Part of a small language model's weights.
Size: 12 layers, width 192, MLP 512 SwiGLU, vocabulary 4096, 6.12M parameters.
Architecture: RMSNorm before each block, biases.
Training: a variant of SOAP for these matrices, 188M tokens, 5747 steps.
Each number is 50 + 10 x the weight over the matrix's rms, rounded and kept within 0 to 99. Layers, rows and columns count from 0.

# layer 5 MLP gate, 512x192, rms 0.0568, rows 321-357, columns 0-191
42 50 49 69 57 25 48 37 58 56 56 58 27 63 50 40 30 66 34 41 48 49 31 58 61 60 68 62 35 36 32 57 44 41 47 56 51 63 67 47 51 60 57 48 56 50 43 54 54 48 52 61 49 58 54 47 52 52 59 60 44 33 49 59 41 64 51 48 37 44 49 54 58 60 57 40 43 45 51 37 50 37 59 57 58 43 38 46 49 46 47 60 57 53 58 43 48 36 29 56 65 69 45 38 48 39 49 55 58 53 55 49 45 40 29 60 46 41 50 41 38 46 43 57 43 43 45 50 56 50 62 48 67 40 41 41 48 50 24 66 61 56 52 37 37 42 54 61 48 56 37 43 50 57 38 51 47 42 38 43 57 60 45 52 52 54 40 48 63 51 43 63 49 37 52 49 51 46 47 56 49 36 52 55 41 46 44 47 53 49 54 55
37 44 56 29 47 55 41 73 56 43 39 48 62 49 52 60 54 41 57 54 49 49 56 45 26 52 51 63 68 58 51 50 32 66 50 67 54 20 50 59 49 54 44 80 57 48 39 53 55 55 43 55 38 45 70 61 45 40 52 60 43 50 41 52 55 43 40 60 51 46 47 62 74 54 68 49 50 52 66 47 62 38 66 60 45 46 60 62 55 56 53 44 55 49 49 50 53 47 51 48 62 40 55 54 61 54 57 74 51 56 46 46 39 57 60 59 47 64 64 45 60 52 53 43 53 62 41 45 42 57 44 48 70 55 56 58 44 55 35 57 71 55 44 55 77 45 48 60 54 39 85 45 66 39 32 52 62 55 51 52 53 56 37 69 53 43 44 50 39 52 50 51 56 32 26 64 66 58 46 55 59 59 34 62 50 60 50 52 54 62 50 26
52 58 30 33 51 54 70 52 49 51 53 58 49 53 61 53 44 51 37 45 49 62 32 42 45 55 35 59 52 32 52 47 45 35 56 44 50 54 65 53 65 53 45 40 27 49 62 68 50 50 45 43 36 57 46 41 47 44 60 34 41 63 60 56 65 52 53 56 51 58 56 30 59 45 49 54 60 43 38 57 52 43 55 29 24 42 63 59 48 67 47 48 51 66 33 54 65 52 31 57 40 43 52 41 56 39 59 46 60 44 53 42 36 54 63 53 44 49 50 48 63 34 68 45 58 49 31 37 40 55 48 45 45 62 42 55 50 38 44 30 33 36 54 59 48 49 54 41 62 49 44 66 25 71 42 55 54 29 32 47 46 29 52 30 68 67 51 54 59 61 50 52 35 45 56 48 46 49 47 55 48 56 61 46 58 38 49 53 53 58 49 41
39 51 67 66 51 52 49 48 51 67 47 57 70 38 44 58 43 60 74 30 54 56 45 43 41 56 65 55 43 29 39 41 56 52 37 54 54 58 78 50 55 49 55 47 66 45 58 64 66 36 39 58 60 26 36 53 55 51 46 66 61 64 49 59 58 79 34 61 49 57 64 52 42 50 47 63 50 53 61 38 47 51 64 37 58 48 59 54 70 40 48 48 41 49 49 53 42 58 50 49 60 58 21 47 41 35 56 46 36 29 37 36 64 37 48 45 56 47 36 42 58 56 45 56 39 41 22 46 30 43 51 52 32 50 61 44 43 46 51 40 43 59 39 46 47 48 36 52 60 49 49 60 51 57 41 50 62 42 71 52 66 50 47 50 59 51 40 50 41 34 34 47 38 50 41 35 55 55 31 63 66 77 48 47 67 37 60 24 61 35 51 53
48 45 50 59 45 52 41 42 47 31 33 63 43 56 40 52 33 39 51 47 53 49 58 47 52 50 50 39 40 43 40 41 45 38 56 57 64 61 50 48 38 46 37 41 40 53 55 59 39 54 46 39 45 45 47 65 45 54 62 56 37 48 44 57 59 60 65 49 71 51 51 51 68 62 34 34 50 59 53 38 49 45 56 44 58 63 58 44 30 38 52 46 57 35 40 34 46 43 42 38 50 38 64 25 32 44 61 37 52 44 47 54 60 52 44 50 65 51 57 36 53 36 57 54 54 32 48 61 48 38 56 54 59 42 54 61 42 38 43 60 59 44 52 56 53 49 41 64 62 53 45 39 55 44 57 42 45 48 60 59 52 58 50 41 54 44 44 56 52 37 58 59 55 55 42 58 67 76 50 57 38 57 46 42 32 74 70 52 41 47 44 60
53 38 69 53 59 43 44 54 51 64 45 33 61 60 36 50 35 58 69 45 52 60 65 54 63 55 47 45 41 48 73 51 51 40 46 57 50 55 57 44 53 64 35 54 54 41 52 53 36 49 50 44 55 57 39 45 64 64 41 59 46 52 37 33 64 70 73 49 51 44 39 48 33 72 42 57 45 52 46 45 50 46 57 39 60 51 38 52 39 47 47 47 42 64 53 53 50 64 52 46 54 54 43 38 53 37 48 52 61 66 60 71 42 55 54 47 50 49 47 53 58 64 38 41 50 45 46 58 46 60 39 54 52 41 53 56 61 58 38 56 57 46 60 51 49 47 50 64 49 48 40 42 40 53 52 41 31 51 53 51 75 36 35 49 59 39 63 59 39 46 40 59 54 51 66 44 43 47 52 45 46 48 37 48 41 58 45 31 56 38 57 42
41 56 58 42 51 48 49 45 41 50 44 41 48 65 46 42 57 52 40 38 48 53 46 47 52 53 64 59 57 42 50 42 48 40 44 53 39 55 66 34 20 46 38 48 42 60 52 47 44 49 63 44 38 37 62 64 46 31 36 52 56 50 47 53 39 47 40 50 43 66 59 46 66 64 62 43 44 49 33 53 50 53 65 47 56 44 57 37 52 41 52 62 41 48 46 66 57 71 67 47 66 39 54 56 41 60 56 58 53 40 54 42 61 52 40 54 33 57 34 55 46 43 53 41 37 47 48 57 51 61 57 45 45 49 35 41 63 59 49 50 71 62 53 41 46 63 46 72 63 58 37 55 35 31 47 49 57 58 42 63 46 46 40 43 24 45 45 41 20 44 68 61 58 58 48 59 54 56 43 51 57 61 50 55 49 48 48 73 38 74 50 53
56 60 55 51 51 31 42 66 56 67 52 62 30 57 44 63 43 43 52 39 46 57 48 56 52 48 70 47 34 44 47 51 59 55 58 50 59 50 38 43 51 38 43 40 50 44 38 40 53 49 45 57 43 60 34 44 53 66 51 54 51 43 55 31 44 60 67 78 47 39 45 55 57 39 54 43 46 41 54 65 51 53 60 59 42 39 74 53 28 49 55 57 46 51 41 33 39 59 57 54 30 50 61 36 46 56 52 37 43 59 51 55 62 50 48 48 50 40 30 47 60 57 37 51 45 47 44 39 63 45 74 54 65 51 41 40 37 48 39 47 78 45 50 45 39 41 47 57 57 57 39 46 40 51 53 62 71 45 42 57 51 42 43 67 33 57 52 50 44 58 49 50 66 49 40 44 48 57 69 49 52 52 48 36 59 46 49 42 47 42 55 46
52 50 34 57 70 54 28 45 51 58 59 46 61 48 39 50 40 46 49 48 56 43 44 37 41 63 53 44 46 52 38 45 42 44 57 39 64 59 50 47 58 32 66 46 50 59 42 56 51 47 43 63 35 21 53 36 28 39 54 34 49 35 50 36 56 66 35 46 41 52 59 52 47 41 64 51 41 61 44 51 65 45 31 49 65 36 39 42 51 35 47 38 60 42 32 59 55 47 65 34 46 55 60 45 63 49 64 48 64 64 37 57 44 58 37 64 47 43 43 20 62 45 51 56 64 44 50 48 47 71 50 44 27 39 33 36 47 51 30 39 50 52 64 50 43 61 51 50 42 48 26 51 55 45 61 54 44 52 39 50 45 64 71 41 45 57 46 51 53 45 38 40 39 52 81 59 48 44 38 46 44 47 64 50 67 50 49 56 43 63 42 45
33 46 51 63 53 55 51 50 62 56 35 61 21 35 64 49 51 63 48 56 41 51 44 59 45 50 43 54 46 52 53 54 43 55 53 42 42 43 58 59 42 56 46 53 49 61 65 56 50 62 28 68 45 54 72 45 57 63 68 73 44 45 33 38 59 52 57 53 57 64 56 49 68 55 60 51 56 52 62 60 43 61 64 41 33 46 54 63 59 51 38 71 62 40 51 36 55 48 51 34 53 44 61 42 40 50 74 53 53 52 38 52 53 41 43 43 44 65 64 56 27 59 66 51 53 55 60 54 40 47 50 82 28 38 40 52 59 77 73 55 27 75 43 62 53 33 41 49 50 53 60 55 46 47 55 40 39 56 55 64 51 36 57 44 59 34 48 44 42 49 54 64 50 51 43 58 54 53 45 66 62 40 50 59 34 64 49 40 55 53 52 47
53 42 38 36 44 33 40 60 45 29 39 43 55 75 56 53 42 50 38 41 32 52 42 60 50 35 58 63 55 50 56 47 55 46 28 52 57 56 44 37 64 48 52 52 51 66 47 56 60 45 47 53 50 51 42 45 84 47 47 62 48 64 49 55 54 54 46 60 50 57 58 71 53 41 61 51 58 53 46 44 59 53 29 62 71 41 47 42 50 70 51 46 46 44 37 60 42 59 51 53 40 50 67 46 46 39 51 59 50 41 53 49 53 68 51 56 48 56 52 60 59 59 37 59 55 40 46 26 59 49 43 71 56 31 38 43 48 42 47 25 47 45 51 59 49 37 46 53 51 46 57 57 62 59 61 42 55 48 52 61 34 57 53 61 49 43 66 44 69 59 60 36 46 60 55 64 60 40 61 37 58 29 65 61 40 48 67 53 61 42 56 56
73 55 49 41 52 40 61 61 34 49 57 49 57 56 59 58 62 52 47 61 55 44 31 36 55 57 37 34 60 40 57 61 48 56 46 38 46 70 54 59 35 55 55 38 40 43 31 74 56 52 46 30 72 49 63 46 55 49 50 41 62 44 54 34 53 45 48 58 61 28 31 53 40 62 65 65 47 44 57 46 51 32 41 42 46 59 61 53 22 57 47 56 31 48 52 45 41 49 49 43 54 62 36 30 51 46 45 64 45 47 46 53 49 65 50 43 29 55 53 55 50 41 42 35 43 57 42 66 29 63 67 48 80 60 59 59 52 33 56 55 49 49 46 44 28 51 65 43 60 64 43 56 68 58 21 46 57 56 43 51 50 61 65 55 63 40 38 35 48 71 39 51 59 46 40 57 53 55 43 30 43 63 58 51 66 58 69 59 43 66 52 46
41 31 54 47 66 57 38 63 83 41 53 42 62 62 64 33 43 56 51 38 51 41 55 25 31 60 55 52 55 45 55 51 54 59 37 40 56 38 40 34 41 60 48 40 51 54 37 34 37 39 32 51 40 65 56 44 43 48 55 37 37 49 67 53 56 58 49 55 60 42 55 58 45 39 48 41 50 37 30 32 56 60 53 55 35 55 54 63 52 53 44 46 34 71 46 71 59 69 70 62 52 54 59 76 50 30 44 45 66 48 56 46 44 55 53 49 64 34 41 29 54 30 47 46 55 47 66 48 46 56 45 55 64 42 65 34 46 50 68 58 62 43 52 29 44 52 44 47 43 55 58 40 61 57 38 62 48 26 51 54 46 57 55 51 45 55 59 52 49 68 57 44 56 51 44 57 31 30 55 40 56 65 45 37 43 51 51 50 57 48 53 50
46 42 50 45 44 46 79 48 46 38 47 28 54 52 49 46 56 47 57 53 46 40 31 46 46 52 35 40 56 46 42 50 42 55 53 43 48 48 47 53 32 47 51 43 50 53 32 60 53 38 46 53 48 45 57 53 37 53 31 52 47 46 60 34 34 49 52 51 61 62 62 44 47 40 59 60 52 55 41 62 53 58 45 51 54 42 46 26 53 61 28 62 53 45 55 46 63 41 44 62 45 50 41 51 68 61 55 52 33 49 70 37 48 46 28 48 56 49 34 51 40 61 46 40 62 42 55 56 45 42 48 49 59 54 49 55 49 72 48 45 52 52 53 48 55 39 33 61 50 48 39 55 47 58 53 50 46 55 56 37 51 42 48 42 48 68 39 50 44 47 57 50 41 52 47 51 58 52 45 51 35 43 34 52 40 65 35 55 49 58 70 47
60 56 73 63 63 53 66 65 48 58 37 50 42 39 60 53 59 45 42 38 63 61 45 42 43 47 65 60 62 65 57 52 47 55 42 53 49 47 49 51 51 45 40 61 44 64 49 43 67 44 50 50 30 34 54 47 55 68 47 72 65 42 70 35 49 69 41 45 47 51 68 51 56 50 50 43 54 65 53 45 25 65 71 45 43 44 53 54 46 71 45 42 47 51 47 27 51 63 46 25 36 52 52 49 41 61 53 56 50 49 49 52 45 40 51 44 41 62 65 52 52 60 57 44 60 52 44 47 52 63 45 49 49 50 54 54 59 42 39 47 55 58 48 40 46 51 46 46 50 34 51 44 44 46 48 39 32 56 57 39 59 52 56 36 53 49 53 56 38 53 45 52 45 55 50 42 40 47 69 61 38 60 51 51 51 57 36 52 58 54 55 69
47 52 51 46 47 48 51 46 53 68 45 49 53 50 54 49 47 47 50 51 50 52 55 45 50 66 52 58 67 38 31 55 49 53 47 57 44 41 59 55 54 58 40 43 58 62 53 55 30 43 28 44 30 56 61 64 68 64 57 47 56 34 26 49 52 41 34 50 42 43 64 35 40 45 41 56 55 63 51 37 60 49 42 42 46 40 51 26 59 42 46 44 48 57 38 25 43 38 51 44 40 36 47 63 48 61 63 36 30 45 59 60 59 47 51 79 67 53 53 65 49 46 58 57 51 46 54 39 64 54 58 56 47 45 76 59 32 47 48 67 41 66 54 38 41 55 52 57 49 55 44 58 56 64 54 63 44 60 49 64 31 35 35 39 48 53 51 41 42 45 37 61 42 61 51 69 41 51 47 33 63 52 42 50 30 61 60 55 51 54 70 59
58 63 51 39 36 58 51 50 56 61 62 55 55 55 49 48 45 52 48 58 48 45 41 60 58 44 50 45 50 56 53 39 45 47 55 47 75 38 62 38 46 39 55 74 42 46 65 47 45 34 48 67 37 48 34 73 51 44 57 50 70 60 33 51 61 62 55 53 49 65 27 42 59 49 40 62 51 48 65 33 64 46 45 39 61 43 46 68 49 58 57 57 58 52 64 37 39 60 55 63 55 44 40 31 41 55 42 51 45 53 58 47 44 60 70 37 48 42 51 60 63 30 37 46 56 39 33 75 57 27 72 48 56 69 47 40 40 50 43 41 55 34 48 56 37 42 45 51 64 49 39 54 42 59 70 67 56 46 45 45 53 30 58 60 45 44 53 41 67 56 45 60 48 38 66 48 39 53 68 65 86 54 39 65 48 38 44 43 49 45 64 54
49 55 66 58 55 28 47 68 59 36 47 41 55 60 68 51 51 38 62 54 53 38 69 51 47 46 67 65 44 59 55 39 53 50 47 43 60 49 46 58 54 43 43 34 40 48 40 55 41 56 35 55 49 57 50 49 49 45 43 56 56 60 47 73 44 47 34 57 63 52 60 36 48 52 50 51 51 52 50 72 38 60 59 61 36 47 48 71 56 57 39 56 44 56 42 48 54 56 32 48 49 59 40 33 56 61 47 52 48 61 35 60 50 47 54 49 53 56 39 47 51 46 54 33 59 44 55 57 52 30 47 53 49 30 35 57 50 26 49 46 41 63 52 48 37 52 50 53 42 60 49 43 45 55 61 52 65 49 40 48 39 52 65 70 62 36 52 66 61 24 62 32 46 47 53 74 46 56 59 20 55 54 49 53 62 39 41 57 53 62 35 68
60 61 50 44 44 74 50 39 56 41 54 50 50 60 62 56 50 79 48 69 32 50 46 53 54 44 55 58 46 44 25 38 59 58 61 46 39 48 61 63 52 42 49 45 50 56 24 50 49 41 40 45 55 58 42 48 42 50 81 44 33 60 59 44 50 39 54 51 41 51 46 53 39 33 54 60 24 27 38 43 29 41 44 70 72 45 57 44 54 60 52 44 36 36 38 50 41 35 41 49 55 58 49 44 64 64 58 46 48 40 49 46 43 47 48 60 34 38 51 53 60 53 49 50 44 47 52 40 57 59 48 63 62 42 56 49 52 56 59 47 49 64 50 54 44 49 54 48 64 65 56 50 57 38 50 55 35 58 51 34 52 58 54 37 57 38 66 37 49 72 59 31 55 42 58 60 52 63 49 41 38 48 57 63 54 47 63 50 56 57 51 50
43 56 39 53 52 56 58 56 67 67 26 49 53 38 58 49 58 53 39 50 44 51 57 49 54 57 70 52 40 57 43 45 33 54 57 55 49 59 61 57 48 56 51 45 56 45 40 38 73 56 62 52 42 43 55 49 55 46 78 68 57 49 40 59 43 50 70 66 45 39 41 38 59 37 56 62 40 35 37 45 69 39 58 35 51 44 48 49 47 61 65 44 62 57 52 43 64 52 44 40 51 47 48 51 57 52 50 47 55 57 60 54 44 49 43 34 60 47 51 42 37 49 57 51 45 75 30 52 51 50 60 43 40 58 60 45 50 63 36 47 40 45 39 61 59 49 48 42 52 70 58 39 54 39 57 53 35 36 33 22 55 34 60 37 39 64 44 47 65 49 42 52 61 47 62 49 50 49 49 53 65 47 56 50 53 36 60 45 35 52 58 42
57 43 48 51 39 39 44 37 30 65 49 38 53 66 50 46 62 35 58 68 44 76 54 46 64 51 58 47 50 56 52 49 45 45 48 41 57 43 61 51 45 47 60 43 50 38 42 41 55 39 56 52 33 47 50 48 42 57 52 55 62 65 57 46 46 45 57 55 35 59 46 60 28 45 55 59 50 59 45 56 48 43 45 50 52 56 57 53 73 51 46 50 57 45 51 42 28 51 51 50 46 49 42 49 47 56 51 44 47 48 38 41 54 43 53 39 55 48 41 53 53 50 46 46 53 34 53 73 49 56 59 55 51 48 74 49 44 48 39 40 45 50 44 47 55 44 40 51 47 55 53 47 50 55 45 41 44 42 48 59 41 54 47 53 43 46 57 65 60 44 43 50 55 35 53 49 39 49 51 37 40 46 41 56 47 49 51 63 53 37 47 61
52 56 42 47 39 52 49 58 49 49 54 35 28 49 50 46 58 59 45 65 45 46 56 42 46 44 68 49 44 32 56 47 62 52 51 55 50 41 54 42 54 42 58 54 39 56 51 48 43 67 44 56 46 58 53 50 45 32 46 49 49 48 44 54 45 38 39 50 53 39 56 48 44 55 43 61 48 34 72 43 58 60 51 56 50 57 50 33 51 57 45 45 55 54 44 50 40 58 32 39 53 75 55 51 59 48 51 40 34 49 73 36 41 40 60 49 26 55 52 39 53 61 46 42 56 52 40 32 41 48 47 51 51 60 58 43 29 37 53 57 59 55 35 40 42 39 44 51 67 47 45 35 41 37 61 54 61 48 38 48 46 71 36 55 35 52 62 56 56 46 44 62 19 47 39 54 64 63 67 62 30 46 47 54 57 56 47 48 50 54 44 49
55 42 55 57 51 49 53 60 45 55 56 49 36 39 38 56 43 61 43 45 61 55 58 30 52 49 49 47 46 46 49 49 66 57 47 48 47 40 29 51 53 48 39 19 55 33 33 59 44 54 43 37 58 28 45 41 54 45 43 65 50 58 46 50 60 58 47 28 48 52 61 42 62 58 62 58 41 41 44 35 59 67 42 38 48 57 38 55 39 52 51 49 63 34 33 48 66 48 44 45 61 46 43 41 66 49 50 51 75 72 46 45 39 67 50 46 50 45 52 56 44 46 60 55 39 49 67 43 54 71 47 55 63 46 45 64 41 55 77 52 51 65 50 64 54 48 42 71 55 72 66 51 49 44 51 64 50 48 51 60 49 56 45 46 69 27 47 43 55 47 64 36 39 46 54 48 43 76 54 57 38 51 69 65 51 55 52 43 57 51 51 48
48 65 59 36 51 55 58 33 46 49 41 53 62 32 60 58 51 43 57 38 50 37 45 45 38 39 43 53 51 51 62 57 58 44 76 68 52 45 67 34 25 30 43 63 52 50 36 67 41 61 70 47 56 43 56 52 74 41 78 68 43 56 51 62 61 55 63 57 35 50 53 47 48 33 45 56 48 56 62 42 48 29 55 58 73 44 42 40 70 34 54 62 48 71 60 55 44 46 54 43 63 59 53 40 38 60 52 38 32 50 42 59 52 50 49 44 47 58 67 51 68 57 59 54 56 56 66 41 52 48 45 59 50 48 36 55 46 55 59 48 40 60 62 56 48 49 60 55 42 62 45 50 54 58 52 51 50 50 53 61 48 48 39 61 51 44 33 53 63 72 67 33 22 54 44 48 63 56 67 51 31 56 54 59 43 43 37 57 53 44 35 50
57 53 54 58 60 40 71 61 61 56 40 42 34 46 50 54 53 66 65 46 47 63 54 43 45 39 34 66 59 44 56 41 53 48 18 37 55 50 32 69 45 61 52 43 32 57 44 41 29 45 54 49 67 48 50 32 64 53 44 35 55 65 68 43 58 48 27 59 57 43 49 56 41 47 52 51 56 52 59 58 51 62 43 68 31 59 40 52 39 35 51 48 47 64 47 57 56 47 68 54 52 69 58 48 51 45 56 45 61 63 71 34 38 41 43 33 40 41 36 44 51 38 54 68 55 44 77 55 43 51 69 44 39 52 39 57 64 57 54 76 51 45 48 54 63 56 47 59 23 55 32 27 63 49 43 43 57 38 31 73 38 65 44 37 45 45 41 36 41 34 63 60 37 63 28 70 60 52 41 46 70 63 56 62 35 50 58 58 45 55 57 43
47 47 43 48 61 50 42 52 54 58 44 42 46 61 42 44 53 37 51 55 45 58 67 32 42 43 53 51 48 64 63 39 48 43 47 55 54 36 57 58 46 54 54 54 44 54 61 52 52 50 59 27 48 40 66 43 56 39 55 57 42 42 49 45 54 41 54 39 44 57 35 55 48 48 71 32 53 63 64 49 67 55 57 58 38 36 51 43 50 53 48 58 78 52 58 49 54 71 54 53 54 50 70 53 59 51 61 56 26 51 43 44 57 46 54 52 24 41 54 64 46 44 38 53 34 51 50 36 38 42 54 45 59 45 41 59 28 51 63 58 52 53 44 47 42 50 51 61 43 41 42 57 57 51 52 70 42 59 59 67 60 51 48 48 46 44 71 60 26 35 56 38 46 64 52 79 64 68 71 65 42 52 46 49 55 38 43 41 60 52 45 55
40 48 53 54 39 65 40 43 61 33 57 53 39 48 42 51 33 62 61 43 52 55 44 57 56 38 44 40 49 44 48 33 43 46 57 64 56 48 56 38 46 52 57 39 49 52 54 39 56 61 48 48 44 56 39 53 51 35 64 62 59 46 35 37 61 61 44 57 81 58 39 46 60 37 47 49 56 64 43 46 38 48 57 53 58 46 46 38 64 48 40 50 41 51 52 51 42 47 56 40 52 46 68 45 64 56 62 49 67 76 50 47 52 66 56 58 44 50 55 39 46 51 31 41 67 52 61 46 48 46 47 49 55 49 36 46 53 29 55 48 57 42 55 67 62 73 59 50 58 43 46 66 50 31 39 53 57 44 52 68 46 53 48 41 43 52 64 38 52 43 55 49 43 52 61 53 68 60 57 41 32 48 44 49 40 60 58 61 55 55 57 64
64 61 64 62 46 43 47 55 71 61 49 62 55 45 46 64 46 61 44 59 49 58 59 41 40 41 52 52 47 50 61 40 55 69 55 49 47 49 54 46 30 40 43 44 31 45 47 41 41 52 60 62 44 41 42 51 43 56 55 66 34 60 50 44 59 47 45 48 56 51 53 46 60 69 65 39 40 63 65 26 56 48 48 36 42 47 29 58 52 59 36 52 57 57 55 68 57 52 48 38 37 80 51 70 76 48 65 50 56 55 55 72 46 44 57 47 44 46 37 37 48 57 53 53 44 35 32 47 46 51 49 37 64 50 49 59 53 52 43 51 33 69 64 53 53 53 62 57 51 68 54 40 33 77 56 63 54 45 48 69 55 54 48 60 56 41 51 42 44 51 63 58 52 64 27 58 54 52 53 52 45 53 39 63 48 44 55 44 52 52 41 20
52 61 36 56 57 44 56 57 49 65 46 39 59 55 51 43 50 53 42 60 45 55 47 54 56 51 57 67 54 47 52 51 46 53 49 49 49 32 57 58 34 41 47 59 47 43 29 54 55 54 55 65 75 36 49 36 53 50 52 46 54 40 46 52 48 37 39 63 51 44 45 46 48 56 47 47 63 55 41 43 42 49 61 52 70 43 56 52 68 59 56 47 71 40 52 53 49 53 63 43 63 54 56 55 64 41 44 47 72 49 44 52 51 58 38 43 38 65 50 48 54 52 60 51 48 43 65 49 50 63 55 51 66 62 38 41 40 64 60 41 47 37 56 41 34 32 49 57 53 52 33 50 38 49 42 44 55 48 50 60 45 49 34 55 61 41 45 43 45 60 48 64 57 53 53 68 37 48 45 64 58 51 61 32 58 60 62 53 40 52 51 65
52 36 44 26 51 56 52 52 43 54 52 44 62 49 57 43 54 61 52 38 39 59 45 57 66 53 59 45 46 41 39 58 38 29 43 53 49 41 39 55 44 61 37 44 74 42 45 47 61 33 53 36 46 56 44 43 49 58 38 46 31 46 59 64 62 56 38 42 52 36 54 53 61 64 57 25 43 44 40 48 51 71 40 49 49 57 55 55 37 55 50 53 43 42 43 44 62 49 46 62 65 43 48 39 33 27 48 55 38 52 54 49 49 64 27 38 50 60 48 36 47 54 49 48 29 54 39 57 57 55 63 55 58 35 33 43 53 64 74 50 40 59 34 59 62 48 43 51 46 58 50 51 40 56 37 45 57 38 58 67 66 53 42 42 51 42 47 48 61 67 48 60 48 66 58 49 63 39 43 72 51 45 54 30 48 45 44 51 63 73 59 35
46 51 41 51 59 42 52 59 66 47 48 51 45 57 61 45 49 42 33 52 39 43 49 45 43 36 53 46 33 61 31 56 51 50 44 40 38 28 33 45 45 45 51 58 68 60 51 36 46 52 61 35 50 49 43 34 52 44 41 43 59 40 52 33 53 72 43 60 29 37 39 66 62 46 65 41 45 63 61 53 55 43 60 41 46 44 65 61 19 41 45 47 48 36 52 58 40 56 65 41 48 62 43 48 50 40 37 47 53 59 48 67 46 49 44 71 55 36 36 24 67 59 49 43 59 57 44 51 55 56 42 49 60 42 52 55 59 55 51 50 62 51 44 52 55 35 53 48 61 48 41 56 65 54 59 66 64 45 39 49 53 45 56 37 56 51 54 35 64 66 49 60 55 56 56 58 72 66 50 36 75 49 38 46 45 49 41 36 56 51 57 56
53 52 50 42 48 49 60 56 51 68 47 48 44 50 37 43 35 48 43 49 38 49 59 57 29 48 62 60 48 61 65 49 57 53 48 59 57 54 48 40 54 62 49 59 49 59 65 44 38 39 63 34 28 58 46 47 50 44 44 58 66 59 64 15 50 50 64 55 53 57 72 51 64 46 46 40 41 57 40 52 43 61 47 43 55 43 44 43 41 46 71 60 56 50 49 43 37 38 50 44 42 34 42 43 56 41 52 33 59 54 41 33 55 66 54 65 71 46 39 67 48 65 53 66 55 37 64 43 55 58 47 75 65 59 48 36 34 45 25 54 52 49 42 74 44 43 24 50 44 56 41 50 42 53 54 43 55 57 41 53 47 46 41 42 33 39 35 57 13 57 58 40 60 38 54 44 36 47 69 51 37 47 60 52 42 42 45 51 56 37 55 45
39 56 55 41 42 55 66 63 50 61 39 51 50 14 38 36 61 54 63 55 56 52 63 47 58 23 37 70 57 40 60 53 41 59 50 43 67 55 74 45 32 46 46 50 40 48 51 54 49 48 58 49 44 53 59 41 59 63 60 46 43 44 49 60 42 38 39 37 48 51 33 42 45 41 51 43 58 43 44 59 57 60 50 61 40 58 64 66 54 52 59 59 61 54 45 53 54 45 47 34 61 38 64 54 47 64 51 49 37 50 50 57 50 46 48 49 38 53 40 57 58 47 48 35 66 41 46 64 41 38 43 63 65 44 77 62 38 49 72 42 53 38 49 32 53 53 36 43 27 45 73 42 45 47 61 35 41 47 60 50 47 47 40 52 50 42 49 38 60 43 60 59 47 47 62 48 36 37 48 51 55 56 53 61 56 55 63 56 45 55 49 77
41 48 54 38 60 57 41 48 48 33 93 50 48 47 45 34 37 40 49 59 55 37 58 57 53 45 64 58 74 45 56 39 54 70 66 69 63 72 41 61 61 47 49 41 51 55 63 54 21 50 51 37 46 56 57 47 48 49 62 46 42 48 57 33 55 38 37 68 60 39 28 39 63 63 68 37 61 44 25 29 46 52 43 51 60 28 46 31 55 66 60 53 71 54 39 57 53 50 53 65 43 58 61 63 39 44 53 43 54 52 52 46 12 47 22 55 55 66 63 56 68 38 60 55 33 60 68 59 36 31 84 48 52 40 55 39 53 49 67 53 42 61 50 45 46 63 43 81 43 60 65 43 52 38 44 42 55 48 59 58 51 61 58 50 37 59 40 51 32 55 27 27 71 44 50 35 48 56 34 62 67 41 54 18 40 51 52 56 38 17 45 41
42 47 40 33 45 59 44 50 50 48 36 64 47 48 55 60 43 50 36 58 55 47 45 52 41 48 44 41 43 46 62 61 60 51 30 39 59 49 53 34 58 38 51 49 48 42 33 69 53 55 41 59 55 52 65 58 70 61 62 55 59 60 36 52 34 43 44 43 59 41 41 58 55 60 37 50 63 46 50 26 49 64 36 38 58 51 61 41 69 48 57 43 43 35 39 43 49 53 55 62 57 55 52 48 41 40 48 64 30 37 44 46 54 66 54 47 53 53 41 32 40 53 63 52 52 44 33 34 63 43 51 32 45 44 46 40 48 49 46 64 56 42 57 28 65 57 58 51 56 45 63 51 57 49 47 41 56 64 43 51 54 56 40 38 49 61 37 54 58 42 43 42 47 60 47 51 47 43 57 53 48 50 49 47 44 47 45 46 48 32 42 64
52 48 34 48 66 76 56 52 47 43 47 32 42 28 48 57 71 55 37 61 29 55 67 59 40 61 51 70 40 44 52 40 60 48 42 53 48 51 61 52 68 32 53 44 44 42 49 46 45 47 46 47 64 66 44 53 71 34 38 55 55 36 64 53 52 61 40 36 39 45 48 40 53 44 35 52 42 45 60 51 66 51 64 56 49 41 48 50 52 61 49 60 46 38 36 50 54 48 55 47 48 56 52 49 45 32 61 49 54 57 57 45 59 44 51 47 44 67 50 60 57 36 38 55 47 45 52 44 43 59 61 28 27 57 51 51 45 53 49 49 64 49 55 60 43 38 52 41 59 55 59 61 50 46 40 54 52 52 63 55 43 37 44 53 68 59 43 50 37 37 48 62 49 51 53 54 51 44 43 51 44 46 66 42 42 54 46 60 49 51 41 51
40 55 41 66 52 48 48 67 53 54 58 38 41 45 50 58 39 54 55 50 60 35 54 60 61 52 21 49 41 56 54 31 56 58 44 29 52 76 40 51 60 42 67 43 51 46 52 56 30 56 54 44 32 48 66 71 53 42 48 58 64 53 64 45 22 36 63 44 47 56 54 50 59 36 49 50 48 35 36 33 54 58 69 49 40 61 64 41 43 52 60 26 48 45 54 69 49 51 47 51 38 50 67 38 61 61 57 31 48 49 46 36 48 39 35 51 44 61 46 45 39 59 60 53 45 59 48 47 56 61 63 54 57 35 46 36 47 65 48 69 49 50 47 20 58 49 40 43 46 57 44 79 61 40 56 61 53 35 58 51 62 56 50 52 49 51 34 39 76 59 51 37 53 61 51 59 48 54 44 44 35 50 48 60 49 67 51 63 59 40 46 40